From a checkpoint of a small transformer trained on Wikipedia: 4 heads of 96, biases.
Each number is 500 + 50 x the weight over the matrix's rms, rounded and kept within 0 to 999. Layers, rows and columns count from 0. Numbers have three digits each.

# up: layer 15 MLP up, 1536x384, rms 0.0777, rows 975-1027, columns 0-127
# down: layer 15 MLP down (transposed), 1536x384, rms 0.0719, rows 975-1026, columns 0-127
up975:523442553476569488491481556532578379554409477467535575513513477567520427464512450450487612471540500541498442586586460609505564475523494521511490433565433523446443379408508492415526503545576530431410616502499464481391575498483520435417504562533548460464539497399477558481521483493430494569540552464561547544524394465487442529447482513570478427504567503513399459407557453478491565524574
down975:488418561411448461497497427543473528552498518569479478501451453506531507500490476475574486443524567466561538466563588531518464457452522543478526534540488515589521502578516499402519491418457522404610477473607476502472404485489516405383447462572550551478530539434528477493460678498537449540520533495494495483425490523553493489491520530488445517454623565512534393507568463544483619440542
up976:508489500489467473389498450535487513516513514521428534512467415576449535596565464573481488414518493491615592487437456574523476373540498546490524431539546554440595460551446454379446563550537501430461559392498424512491463534437480419571552629437464460480563456452466542545603416456381447518520440467491566359531564480509430521479404576503477506493564483550520502466549561437487484454534
down976:389579488535425532555467408530577519517403492503537513388415429495491542530522459444471577371485558530605548530500401520388583531551433555552468499487552544519513422521534584538473517493520459481476484468536565597464445548486449502479574441492535433464636563478440499400466537410497483506485580525554516528554513460491561550509551465527537494500567562441455556462546441482574446542495
up977:511499519458542537524516438478544499563530466562562494436381535508609454446504393510578576531530425579456496422570521500438384496541564457470569444633669476496492566471540539507484571527572538525542460561359462499499449498504497499494531551532599413531439457467482510550516404535510539458488536466437541546497445599442457465401423525484455503484481469435339519594510615516434514541549
down977:585487453448510444480468466421538476536591454567391447410441557465516473532330544438459505534423550480410502468485404472409404472543465433576455465507488518539522463540515511490490491428522541630494532477470549474520469586402542504484573425438606488540495457538508602566460482524569435485454512519455488535432455487458534492546537471503586515532461619485430661464449523444597426516522
up978:471540485454524549566527508487509525454408489578500445477418539474556556519462562525468486450487545559534543459452468547461481468603561453509515578526543416578474473505506541531356552466506475470536634509584473500528536471505509477508531434479439466527518478475633479542449504578457521436548435474475488426497627439566463451491423513502586455608536545565592466463624471399488552591479
down978:537566496465495531462539471516501509493429424426480487497455431531495489536463558508520546552475391484435561482480541561401461497533477507540329482500436535585500547617520528527537437593441510526500525401369439521570534515478488533548399493631380504511617444442422419550535524474451538489491434465597468547578544429498562616498478452534442484582545513559560488427419485464506504491453
up979:486477487454553474480497547486493479503516537436534528475450517443469493481514511539458453450541519506495484510451445565531454485655503465509557543463448491569527521416449455464516506438477447476414503577583481473480584524452441524497544543480513537496496510500511573601508491524469494539431511504453564455575449394512512468532480494488473576552605450503541448448586530511502544495483
down979:406557491540548497511561429536470492559540532587489441483451604463538525507486454502387478466592483463499464551501472471569449446465522496527646498575566529509517664427495452509574537371459459528588466560519576469518534535557448522555381514499533500429538484574527473369453471434505518539482521444471496472501510454614488552506581543538532512500450501569536517435563461550591533582526
up980:457511568456529478483507476428495486575534530465484554532564566525440492561456590535505463553459466547565521539448499504485518420499451406509451563477594428531576556511461502503519551578494528473466519503519585485619457425540490508521538503512553445475566527379537519459503505574516487501468514495526504421476571478529504513439530448456587408535445456596624555497480554529519485658477
down980:486466429393579536550545482517482460469515562535462563570432515442492470548493550534447532440466495452637461491525489633543513444430502478460514594570489489480609436448556497462511479509502490556572560497479502528424443507539528442520539485421537526506471503425534502483413516492488468490485584562415532569535527525618495466433548612529511467514420513503535536587487516524561460517473
up981:477505571552456507475538505481618445508488524552601517461423530479474409419459464538630547483550454541508574491499450450460522476469492497416547552561512467521521456528396537570448501521498567575517468490512600543534562474568520516417526537530496505448496527535525519491497465504461622495467461475564582502488463478522468550498543535533499497484512494550490533490560537496449485555474
down981:524491512461441510566477487506399566499598543628438512564537501544516577540550572477425492573503505514492474438492486547525454483627508520523529520444545503508473506429539498490575530562566407462519479478501473476506414500422593520626461452493468422467472527474426516459468541477499443457493478461396467494523473493545580465560509456452514488527418539473513530437472507457547549476495
up982:489431498520466487461493458432532457486476483463476491597445608491510555579494568619494492526456456528479590436616574601478464432556550534568474473484491514466539513508537428485506498448497574475501576451459508492572509537513491473554580529520510479494490500531501558543588445522523584483459565548515486504545568449568528495512468380543476510460479396366525528529426462483473634519452
down982:533496533500555449411491492536451551484514521537454427519412460476549517441460445446644501502529595513532496465431536503462550483487633406399548582498491491553480451518408458476435532426436480459495486541557453547520502500480445557471542474482501521459518421467488499470364557432550485501489496509530479450417449550495512517431447464557481540536593540564446544369512521536438566527500
up983:402540455487416479470587517584456518533503522459576486534501545567424484541561539436521522371441488407513512441483470528466536422559545529503481514552515410476535484481516544488507528512449553446510418511501505488618486468392475448555475496505510506474538383490501487488499488476476470514401444542458484396514536491460432512478361482509549511424536519452451502427614489409441623494497
down983:539458542470448550534397486520535598518598516462505435476525512506555515514498492446461448457433428522554416500469490498508578525501574500544582595499473442520623541535421466522534480485475410513462435441520507492484465552571539580490526521575446480470436485408375532432492503449610522509562500550486412529513488533463569434545499480485570519537487547525459414558517471510528502518404
up984:467575528527515548529536461491496497470570478482481501479489556492490468474393552491503527389590533495555521486504533490515595540473441412510558419552586490523499446477467470464357517410560444533536528543574504644576511489541449586469527535453595504447539468410566521544534457489456465533482485538437503448540484480553454490477377540507481447529457502517573599515462494507480516535511
down984:514494486512510399472533470560492473510486528579436535476654456438496505510519528549582481469526571496446581559466510413408607468568533441533511462497554531515458610505494576471508469458523498521542466543394558442580513534546406474420562509483501406519487512506615598596481481510526584462502538494447420460479507558420470417579457486523501572460475493547536575463532505490494486507471
up985:539414636436556492452528417464494439470472450537501495488448556513494441465474593485540577483580453426592485545456570546535626502527501407556428540470555515503553505555580463468499492517521422539462423463469476440505456565499477427574495538447640349497397425538506464567549535550479499554448509458489588488558522563554350540427538532451494457507395468536406519508652467485516505530428
down985:495527499519491487477485394555511446502464527430521592534458446471530461444460502480510506580516483471487522479507526466464525518510537595563437403483432527487518504538512428501496484547458587486574534578575490414522513450425534445608646612465555477548514497458586463493442600479539486548436508524402607465509494542532495501468526616533440716497527437424525527444539556502501572404487
up986:453456519484490479535461482566424506546486532469544412480419450579529533619495484527431541409618439431547443562583513544604547504463419576463456508475452487475450439456523522487435399540485521527464480494655522583508489490550526470606511542539447497426546443499491391482472469524497463520410526458569463562539445441478515486359544595505461472563474372543524521435495495510443496529531
down986:537507386503518497478574489499548477417550494489536525430448525448460578500564474492428548456512485554577531498430551571536486528490493502459456499445560439545536492516523469575502520560534557505494481568457583564550467554457479443519493470508512456599611575502546407452500314351436536540443594421467530482517565502467523490565491436495431431538416484536471509437440528469494413504529
up987:459413577494447479480518521547484515571497487508607516562516528537581409485516527494460489532460515388606583451480473452463469367521524488476546516648507504475551574530444376571529510491461496589423500458447544544472581455423532471563525499497462621496494516406446495492464471486471552423498504468461529471544411500515472490539523496513551564411554527476494460562514520508498449436435
down987:529471578437544468520578553494505495475429529546431460430435467421454513588411411461537607452574528496474430463518507502576467543580523531523466416458547437520452472466484535489494461552568485417471408514491521530535446509591513512440518606551499469454510452525533467514505535495519507552543504461601459583470529485531475488485515538537480524498419410463495554490572440486474528531456
up988:505449477475492517535558506441434496487473503435410495525491445481541483471527449466567508517494550563559478527428527528516518507520478440562470586562496518465625552466533470532478422535482556407449488479409395552479514455542383621441642513513515575413614441482424500536459543449377565404567479374458507508530429459652473541401530477527547440508477558484510499514449559500423585412498
down988:435525497462579594518513567495600387526477454515414555369455491452533451485518480500485481470521552568528554481498479485435571436490574464555483514539431575456551470508459483518525494485451516505465441483476427570426362509519515495419622438470429490468406545477552452497490494464461672461500463479551530556460440595498513532564457412553562477488458533461479558464514444384496576438539
up989:480414534464435496494502562437500490427511517522516496470455449566462592428534514525504552461505577409467554550496501499516508503512559556505515389527540536601495433512485490593551495548536456452536554557529561498515581521532484556557501462480475519460469457497511521482505611513428514474481414485476452475513521504503488439507522487515462455510549486347448550526488466490507522447548
down989:448492393566550459486526444448483554497516514447546455454479484478529497501578434555486486552554441497471571470502461450453463534569473559425452459517468418449437535530572513531561550542497427432595390473562528505509572517496509530494552660637496554533475544453480491489544534433460515589435473627504505513569521521416463504448562430428511568551517527423376512545471552452510466399415
up990:567520451488510468537499490502595448522495442561459553554516510470445523542464512521444566506474569533480589516486564498466570509530558475554409448478540544515516515557527551459433547567621458484551535539525455474458489498512488433434530449522560438523454538440513531513474476575419552479470476553554508424460585554539397557500411448487495491492529489551453555538551522474447557537479
down990:443439548411517451477420516486473499579461537465488508546532504583496562503569518523510486495483572489436531578608579415418549458439485570539562591556542558569513582484540494529466567435448354647541532480502546495539476549458515547501469586524568504516459483576519420535437448431423485463422483558452464454458487502467493589545546500609536493475544532433510656484445454552590544385494
up991:494506505470452552521573482484465482476547526612488453530534534456493493505415461478513572515509412450511515534454507541542498448583498530498549372482481522518538449487430408473490517551494462500458478551498495395444500582456553429515617578486552463505650529531430395552427518541505531463513498394515551525574527493601521516551462493429548563421450533481491517540535559403534552473528
down991:469415549495561493537515540510580483414430423566428323492542527465488505515457439497452498469491429563470452569467492498484525519575454507493504398503528476488471620498461514506472509470594464536527484518478524472448425532384525437496513517490361463429632474577376475583535546490530553492527530469517473495519450483561575466513471493514569540432464436528597446480521555407470532513538
up992:516528508455474476514532478517518469497503485511516517513477483509496491487500474485518534468527447490479530486519563506511514490516531509509503492506493440492490442479492466482452474553474525503490492468482449511516506456494464506550559505499525488493514485509509510486555502493473488497522468504492526492498497473539478494475478502467484498487478485488468497516512503474512545527497
down992:509514504515450512508502478499496494492477463481498500497482505483498481485496535511471495519490507501538495488473540498531491478461509479506507461508532520507509555513462511520485487489462476524494490487481508511533501478490495494499478486486502489504526477490479519497483506441483460500458511513476482512477470519476498507510483553465516507500495504514489501546475497489541474512491
up993:511476629492540382508523481536394432418437534590516565483511506520508518550498522442553427519433459463530412568487580500553505482638550476456485483517505509565474438482420453452505403492530524535404510462566524475509530564466426527433490499533485520507513529458591542486552473462498590543501553464457523436432541403531495529493574461559462478479525488503543411602546452475475498468540
down993:434485551482481525567583508484566460492483562513482612563504520477518514447544531457415442570504585581488478459563489394521436508425473543530429444522433555505566510483521620553526568476535435513438470509533468510455614498591543479563488579438580508471512457483492569582553582562633528541560531507505483511493500418480550401473492462507554616516519489492540516493470503496510526423488
up994:483512536475561441533458452460497489559463532588516510579520507463453528523476435520534543503598414555515547554511603460476548545513509445558472558514598499495574515396455397603520441481606524553536503440504546491441594457500469546498568485536442557418421430560404531479470414514447477464544527442489481453540564404481396584446586501517509504456534443491420408497523426430533612533519
down994:471473422493517477481517462528502526507587510542449455494505555488462418462509467469448537545588371526457479615435454611500519413487530495535491558422542434590616567464481436590506497475528497567559440488439563524442474508530526592487555480621423511558552492564482386442541406604532505430469530438504472476484510478503502593449437509404484530496516471580507454551536447396540472383426
up995:494519492467474425344546529480476417536547510587521468479413489596517444511528577532560549435494438488481565428386488443548531381507500449570638399587470382520493442433503467539538423495503446483501605533619534388471508472372435443542513488608596419402463412482433494453477511525525433424499476434427408494475467435565544491493474470517482489427477513457415545518491479553515578455522
down995:442532484553484497527570567525545399477531471495526597392493482446514502448476446470377489530475476491424504545511394459585534579471516509531532379489579486548477531516528442467476515393489468488500578521486514516477482457490471516472486576541584518532408481536508471494511527468558587434524585529521459558506589480537510535524465521464592500451495484528493565497515432443471466549562
up996:503507477498511494484475475625519502471452496362555495516555370554461520621479536553477554491467461507525483520471575553479476512503480442480455547601501496555570492543448520473534537524465624563536641402489475511493498498453517430434509591456499492555494547564557488504531467531455575436481399428462483414492564536511463462419479381510570457486426502607465489590552461467528460440407
down996:536495485505553487535439507449470501434444423414547452447588493507418466478440509512453437475548412520548429547367515462473499544502524581539425544594494517498461516597488608442476467443527602488519511316431436468440502504377519510428486526455397442507549583506538466427426579535517382438561444494407514465477478493522457488492593499504466577430467479477697417476557553369555526604542
up997:504434488510559511541496476594491427514501518525578551544433527447542541465472454527524479557580427447520437433498452609525476516490461386517545506514503466488491591453539449518456475604542540393472433523545500524449638500526462458427483468500465515454485451565463452503547551426493419524500632507463556478519474450515489428382567492510523415406520475564590472526527463501590493613465
down997:479566482575371601453497547493571463431406498526325541497520512511477564611515520512473500484469522405490509562450527493518504392437606558525488525486495495523554580500453504459494546546578482474436544463562543581494382364517581488472443564551579591491488585478543426442463465516469464508395461372490558453381476566449421537531486530473553435565462480504510480521508534517477407532499
up998:519425452468463551535524512588456397636509489503511452415405462500418481505476549426532540468514494578531506404392533516451563453474497460544475415517482527555547478536491470505561503495538491491513450518547487526537570396312489487465686487508538488536511501356505448418491467558508477549516513462529430536582486438547428537554485554508473515518467492510579414556434517541568582562490
down998:506505544501480460434455535476404603443468500412523579588490540445478505476540473562535564489478522475479524471460516436602377494482420467554577431505474491479506474482462521477446428577439502563544576399491549508574566432573401467512513510499480534559510507558526488531360477457487566567446494455532518487545507454491518500554501553531485409508456530486538525459589468523453452577546
up999:522598446427475521552513540525476443545476418487567475566487489559529534541434575450494552424562447463445528397563486519541480503542578496421528467547578520600558421449418515445407423529555492479462500565524410442479521461530443416507498467629589455497528438433488569397488538455392465474401486508448474500534506551488472492535469473433434446510481506516487433544585442373631448390505
down999:513615490490540519591519505531441457465514495509633501616449556488486438512577498531574578490311399484558502584588396510479503559395517566540584542445481607553539436412476479409482501438498584461531537482408583524488358487596507488551540427456458426490569442509528501457428551425388509510526489498510424451429540569481623493526562443497458515491538470526400491628518516428461537452493
up1000:459560484487431487524496553516367518517460490513577526568479529545557413509547428487538438486572501513556527486502445461509442451524530482452446484487545492493449464512482505486560551495480499486483487466532403489451540462434555442567531518483507561517451515431481510492457499547507413478473444519436544591500522506478480460491517581476522544553512480439495520553512578459509481466577
down1000:466466538547562571450478512509608537474382460432494484471501505408438620523501506488411561419452509474522447525517584501553568499473459502553575472478430523453494554503472471519492491481448441499502455502489556521445471528502554553550448547539626520469478504540528564471491528510523440564563491432487484463557466552493532487487522595475467531443495441518468510487507556479459422496453
up1001:496503462470567374454609527554529474474444559590414589481511523506445438459522459473482476519454530586553501590543423518502573479605481487518504565585598529516491525487513516501428475540527573416516588469596524488611434484388489433536509617468569390489482509421448582436491520544433464600548450524459500505515510514559472527500453545458465418480414534499495456519529408576562453595485
down1001:536513510455398596503517465575532438513520540546436659508543558447507552494516451563488507474403478417586451468513483500506581556490484545504466547401440453554529547423609536464468493518588443489495572497560515482497478472515533624503407464382508451524501573448463553535515487573452474448547593520437508438447500496480518471542514555452467532425473593549568550535446474525500481585521
up1002:523386519496501473465560534460558494455439484530517508544453502522533499572354499482477560539563471461544482464574518468464470453512563550460543566514495429663532480470470515501479485500539562480464521438495451461495584438457481484514499550564599457468565410414385490448467494572530488405466551430471484496414464469521457507469378542497570524565504340451446468528514565481590497538455
down1002:551524527514598559465577562506531449495497491478501479511537459523562508449484547548492498459456438470475581531529491508528388477453380494505493545499382458499496502413503473505486528526523590432472501520497525576533486521576567547482522463581532477416401450420515482546546457459530526499534503564484453530565561467549477497524553493417453522503482503501415509503558508578466479520468
up1003:488512482515462421499514455477459523440463573505501484600504519381396493531514451557486457468527414574425471464465463538434499448536463501565534542515494365546451445452478534569450485490551580435419470469456490551595551421471506446503545563567550547461593314509446405485456570551457596562515575516503515511539482400532468555497416507492521516536464458502496580599517405494556512487531
down1003:497523515478523434504438486580502578436505586497422467469570518464452611477415513554564430486480513506404496425447514442456542414505427388546533519508498485604494538464502580539467491513493603469525420527446490474414493584395558499424556518429536552508450528583434325555507543448441456432556516405543497399443446554538434473498459512524614552579469468435479534451542435471490474459492
up1004:543516564464411481465498485412413514498484505548458538505444450482515586448472490540493511507487461534484566448404501507574551442546519492570410534461463375577548550567582498427511462605577612485496463536501508631432476482449496447467457547454536491456584446379579566438473445455440505456507488491489485511506526493552402491515479431435476542469465433511481547400557503487529501568505
down1004:453485454436517607529546435539522434425575471541536526613551608480454583603566457504551432501486589532451554475505583426396444440434518485528467570545602478462449512393509496526602526461584506568497377502531516442462545583486492440488582484509463426520545476437488563536471443457419582497479434457510496545523500506536530503517505481521487458491489504525491551468519530476529508491522
up1005:477382531475427497417483545535467504420488484476497562527489532585463418478529525529505465474519479517540395516428478485533505505517498452531476526507482561489541520496456546460448524554517530493509562458431526559401550368516460525473483539561492438527550516519410568540502525508422495449564498467539465489434508445512473485509431551480603464488434519465555543471524557521528534533388
down1005:484619530557503558486492491400491516585550502498503468535434531555477477387486477437597533489410454652523507527545486544463423516492469492509471476487457487522380529531550539440529545426521461555492409443477500496420483492421529510541320503430500540438436542570459438537598540523453505411449557472493557503375496498441553460439446441432458501635410490455501389487408510575560532464493
up1006:568482546452544408411458483486545484554425497447562461520454546487520426462429527569541479498483519416512521426437539507515532510527500505488582421604479483529460534433571590473465352537501622472594547508515506528497545524515483575475540565481580511437549399427536462529486492476461582540520531507380528535464457523578421479483510390503492523512574446589527559485454508474489531478483
down1006:455435506528529607475455520469453447525552463490590568600460637578408506511550543453444482375458552500430437417530400460453488480541397501473485475522440443519521494466479487462482461539514607527491448523508579443496472518532463563465537379488580481467500518473631470431425486480457542435482605512466506467625534439420564617461432564425472537602497465469410562498418523546415493392424
up1007:513522546404436590583589538513445411532587462515485492536487519502557486459491598517652483451482533448520454485599496501552486532492562516541489580522486537489461366451488494552475523541489478534477538490511508451552463463479447423511569490563497522352511447578394473495457523545567530433468552505598434527510444557474477559454507614505484498503501479426507439528548445488571494444474
down1007:568576514565582430500493482470564484511561442477493554445545554537429433516540443418510449477441477559521557513433473449510557535487546513459436472485565635502441469613561499483492542494517566501499457541514542483544428416457506513510376520391452474528451536527562524426487537511471460548543485578530451540514536587488519459467451479484566401434501540505500503511515449530506447518606
up1008:504429484509480390523571578420552427561408501558473458548526611496581465495517537595518477592540488464524498616470552612527512572531497441504600444413462590454529511446501529489519441505556594354476497419511411474503457507447527426510563586464521457596545446546512546535497536496542517510526550509526415473477482625522448562418382437549523526542506535460497514427468457454495555505461
down1008:453574451422465528471490525613465513544377403503560428454501482474499472395545443459567504516462426478591471504553520526516526505418486527555524446544508537473544502517530392538432431441456533460456599440425456473604468550604528581521422531533430545548481533500501500533387544499560467486423420476450461484549471537494550399534511486423531525508510477476465473455555510521532543533491
up1009:458509467481551510546497448458457517502507530461491483476423464545465459458466486549582540436590479531531463465522558547474528611476464545479531562561615384526414502464484597501500485570509441537421410456515407485559568513530349484528528531552640558519426531549404570493562461424552536457395473529552439385503571444495454598464539520549441530448447381546477543555488501514515546571533
down1009:456479477424506450402434465462519501499453486584516451459467630506546537516463470435423425575528564430511482404495515556364503489573491592389430422442490443434556434533488507516548487483466558443522515377492558504549447467517473453421500489513547554593598525505531490543620463486589480480461537520504432553455602529488541518554475532470535450494503502540585463548500478506486466369486
up1010:493555528478596404519505496412501521480520530558510521514442463552566491520492524540539503484590474533521582516527617561466523450553594443522504446512396541513392423440443434526518488464432496471489436425478404503524483465503440424497531560488600456414413432496500527547632602547550508580506534508464459471554475444563495559497493472573521539538526434464592444404503534467537581468541
down1010:492489579507513483438499514486479485527511452603436555459482512550524387535481517591535492511575466480485538578459484443553465475546549523489463439453426473448446484541657510485502538539368466407472465527421492539561493532492596558542504480477482500561490493491444502572503452612459456541541610489392603454481488461518499480474488469473634495651424453517506505525494412527505484517494
up1011:516449507465601519525480540448557504632548484563468530556362484500546398510540499540582472416651515483548537538505486599531575561500584441469475469510540559506504445489459420493397501483635493508452420515576503483470667538498423413533603455518503468455460486508461623564554543571420403505469509461436543472501440512517469485541537514577511474476518456454479488551528555489554544510518
down1011:355527517543462459494485473568556501503497443508490443528496486458524536436538457504464485492514428462478553559508593532519433433446497456524574502508505486464532563534425497556507574535483594545462493537418548448426493390513493511483528533475475489482493521467595459522429501457543417482512556486556458581548571512537417534416525588568419514455511487450375537361493561507449494550453
up1012:434488502516520414569509587552488479443484458560536589432565558432365445472437414533522576562543547522538580517507511570401564417531479442569603548476557489544489503509503471468431449615431495492475473391592511552547510493484462516501483517513461518495514528406543537484515439439395456563521445507515519518469568493538506456497581528523524468477499502461500492485494465506447460500484
down1012:463474454455438619529519381521604433540438498476520545460579493471519511488542434537430466482501464479536452524497497529421484523482577505461522472573507385558478495486553463478504547412474600485508465437448440437567538471504481532484471566517491383524510469562594464530464552477465539572549574402394535437483513498505469434495481500593464496499534504370527438500448546423496473567474
up1013:510562416499501490541501453527438449520467509478496393475569516545500485431441436520532478458539469514614451399585491524652544522515477524590436438484573439469448532522434531481412392531486587501436537465438632559485368468442479463474507575437566506456464472492580505514485538483546576481493545529435540522506472505450436539451544538480571408555472485544635461446389557497537439416446
down1013:545475619478547462460471457491509513471506532360516426458523357509553488471490520548596510515529518548537439594514494436544531462587545569521378459543547480594485535426499531554463410508453500556369498564369571508558437475494478454497517534542505427536544516599542459484587379336472486476562568606507516453529444525400494545447485492490420567546467463603450507442433520555607536533436
up1014:440506476483473514457480567522551454450568473568532473527454554597449552485496456515543453429553439528558471484500491543443526532501564502520484428401513509467559377421534526571475529614540481435460600552478561452476566509335437545476571498495451486538413512514529456505448467519409447608550540499536480533528412516605553479387568604580487455527524436571446489513408508487493552532557
down1014:472529526448484489563511572549558489483581520507519466486536532518501619529494517531524475518523530501536431510457481472603528502553526474443430552444529449400555402505519406467365496562479459507487463480416537506560499502534492462435504524490444471506411500498580501559526445564484470486476557433574550457511513487442522466581553468497579578508471511564533452475481468481507519469464
up1015:490500555503473547535524543487598440417536519544598390530482471541513431431491478433620482518500365338448583425510503458494468472685544494551448482431518407509619454390570567431592459552595543536464536394513522447514527479379455495401531514548527517529620450416527460436495417500505447554406423374501588500354449480549402479540468477502411508595483421533563479601496463348464578487472
down1015:467419511584489506512500499489442556522452502608468421511531468407483525414435454572524446510456382455476500448487489341417482546612459588588433459453522554670592419503590478537444459460467460469513454442427476462494425546538511476471416497566517578524482392519494439478559513413616538561393597581458430540524442472464494506528474490521527515499519464616585477427620460359443465504475
up1016:526538465502449441466502497530557467446494513551542573533574483524392484471496501516460554434545488516547473570499449610506537503544598552411524532503520547536491561452483519473457427512503562478419578438523570476631452489483369515534458514505493485502477495554510542501476523505387522519463389481456497497531519538515440518474527586465515483479470537499464465480480426573572466599493
down1016:538475535480464567552535510524534502573483509503517624474464507539538567501496557485526507516465528399691590434459527524524528501517548553502477473473451580546498536549542565504523572391501356431483432508504482388471538513379465596553424503508562392567481494503512406518546488580561477419458551479476549486506540493449501490572517516546426523554532590512473512495474538426552531468448
up1017:517557510530433482469514472446533476457412526503555486500522583508499555522414428469456521442532550440551539549455540479529518450516565499408556525471567475475515511483431462503566515505610537507483538496487532503500515438433417448581534526451489493500509356500459567457488497492501417477588515473418425411398513418491396442426378520540493479452444513530485531497524464529500501434480
down1017:415519490518548580519554586523546537511489526528463525441470498513489604576537512451508506390469458404589496499487512419554526553492406422464375485551523436499420610446512452487514428420555530486572419486503513500497565518467460545554495434512495579431459542448513484466388452482435498463458548556564538581542515530436551436509541473532447557490443490487464538538490594435526426508568
up1018:470452477485473447483499519544554436495436447544578486483465465509392433611467499513565545489476521513526515504531553523501489522491464430572503523525549601551436413439436518444459529506537478533463457494561492544537473540425485484415512495553505492430507455448386563498583555511462426488514503487566438622404554480505569588433503455456417498586631479526541477445521478519446582522499
down1018:495465630568491532509499531515455416419524488545480519477529526570442453483495569468505528430549490499489453563462521416441494444529558497467510625578473536506578550535604505584570485524398499559493448455426451496549550464415572485490552458434406422583487507560448539543538521501480548457429528557450529487473409490445458487521480507498437494537469509530491428532554518506518473554552
up1019:443511570531446468547427476553487505400474490446581561565498492461544540562471458530437478391491504490480490545626614500516447516493489500501479442668520504549488476442458502445520557445500513546481416506443518538412483569467428533570527521585447454498560456459593576545511469532505493478504574500520463511533404615498507534384550466516455513535521382492471437439465499509521549451504
down1019:590504480559516475556448530434484579458479349450482488562466596502489558490484521512449548385436542540511493471473560501553491513594459552577478491489540638582502495472476528490536428463499485485509477540420542588429600563604468566490456601485472443532505478462587575440498661504552544528451541488514381567596566605476518519561403478412399577387503407479462460462426524390500511368570
up1020:482508531433567459469522520551462458516447504515502537561502522483553497466486444517518568504541478488525521471530530498553469490580523504456482493494554441534517485397460503504493504531471522475471467473513456515524517457452472475508562487556500528461517503488494503501490517499500501507521490358503523477540474532548535496451494523539497553494496487408502493494545550422526496555477
down1020:542478509501520480453539499503590448494481440545521510537485527474500514477552468496479493496428607456449515529492516512440519493461513527484487450546525540504463534464534450510509499518498451452509488488504474477552487527433496445453500506537506496496539479481545527526497517579510498542494461530555443447486542529443470583485533503535476469504586449508501549470483482520494510524476
up1021:496492485473456550446621535539582463546495587497523532665404507562535463474563536470420467529483477564486567486592527432425479471524478428575492480499519474614418524576510446468495539586573539413508477507550427487489457424485469417490601498457537539530485370512503565452556536493531432461553515502479480471497530439577491542433476414521447558426507497448563536459571441503520490473469
down1021:555420600562460623490478540414498519452393497497532499538506450475499481477545456510569503484464506563563541544420502470517513504487522570564511455520523512476412507473529464508522547474507430508547444517603452499458443518554489528452457540549474523579481407623567529570566384488521487484542463552500444583519522640511506477540483521573536518524484617500535627574551502563534529499556
up1022:500570443537452493500542444493499463497435518454416533485519513453472425497437522388498527558555410494590520506500453579534503514524524555421491484523560478510494471429481521546457556492490541582521476522638486433565504450514502511560558462521552482515508367538498474434571437486586373591505526583612503449476518575534455542404426593498454536556473518505439501459522380508480456596456
down1022:483498575568398531462423535487539526546467406475431394558507422496481495420521551549484419449512472526454441577447331436485454494588406469441438476422569487622399592486482562457483524479556535500516491536522469478619419616490415472522564464416515508465520527460431491490494516493436501532436536496515515565475567475498504524487403470526433496491545490483442435429479502487508456520456
up1023:509481482485503494477495518507505468496493505509504519485498511525500472499488511478505531472509499492505519499497531504521493479536525488505499490526512497478494499487487480526514474522498496486494491496487504511510517504497504480506506509519480506499534462500502510484514511503496482487508514479513509494494503491543490496500486503504498484511494502486500467490499504501499507517473
down1023:510516496512504503516517517497476493503485499494508500492488498515523490504497503518493488514491495513515501492517502474510473503501494495482509471495505507505488491509503491510522500486493504511491486495485489484504487506496504488500514492509512499487492499492494494517486492490502517513481522505520520520518503482495496499489494500491487506507494505488511520523494479515524503506480
up1024:577487460395445471429503504419486481470519418485509559514444498622504487507521554481474548545516495487517407415496492595422488514518493431487570519545565410486639474481587515477509461533518595507493537474475489537557493499364441475513542445528564516444523473437438519427473433506405454503421531495513496483424459532506520594478489495495483459555421480494450463545617427489520487500574
down1024:492476527458457572499536480454616455459536571522434558479565521479464568538486542479529538519428566516456435473350507508485516521434432465534434448387474481405495470409528628524516449482494557499558565554518598571571475571488507549413537576531471486351510516616423541534609542570568550472485546499499432503547495506536488512432520431555452600558478483512407476482499477482522496457624
up1025:493478528440521437477562471547463505511545473540458462444529505530417559476492435571520596492540516513478565482525464613519617573466451447504511484516601536503461500478453552486575404480497527429537461455497452534475458541458503555500569499581492425382579535498459527453543567516530492487517489439500488440526456496572517530461560464515487485578429535595424431523511584514573533492453
down1025:481550468493515528468642492539554438572485475567490475592517528504416565508428544478527430472508540532431488533470462533534483529504498594405566499581459476438547542582497615553546486526527555553504536531571532497429427556516514588581437379492496538463499664532536442470524483542526635499524494533354513506478451456476476531512475540490404531480567518550565560562465527439571386486587
up1026:474493459545446431467472482548599522445463484454519530600449464407511387542425439480475538462539415515486542476474492521499502461564465524500592547538476415499423482473516510407506439562446435520515487557556484562443496474542433513575515538511536457515472469486516437407444354628485510504503451454582516444381505491513346453532405498495479481489470482553518499556548471538520567541486
down1026:464478504463553554569504517468520467511455568508476533423460535482478462521549473486509491539427540477485509456451441529579421467543576562569494508497528419505490511537444604471461487501438498579404456493535493515553503528541393527470505459524481447568472441445459486566595439459463510497511633453492468489377578427543441540480490521552541490402575529459501513466382502633472502568492
up1027:489503561517486496497597552433519437468461507524573447539545574593585318571424440485452489536492482406617514513414339508436476491511614501487549518451585515522556520467564501524485499447523556507484456465459476474456552506506484521475564400583457537532408508381420546625574440520523467494592505555472492530549477518595481538463424438604528460472520298491557527510531530535565472429521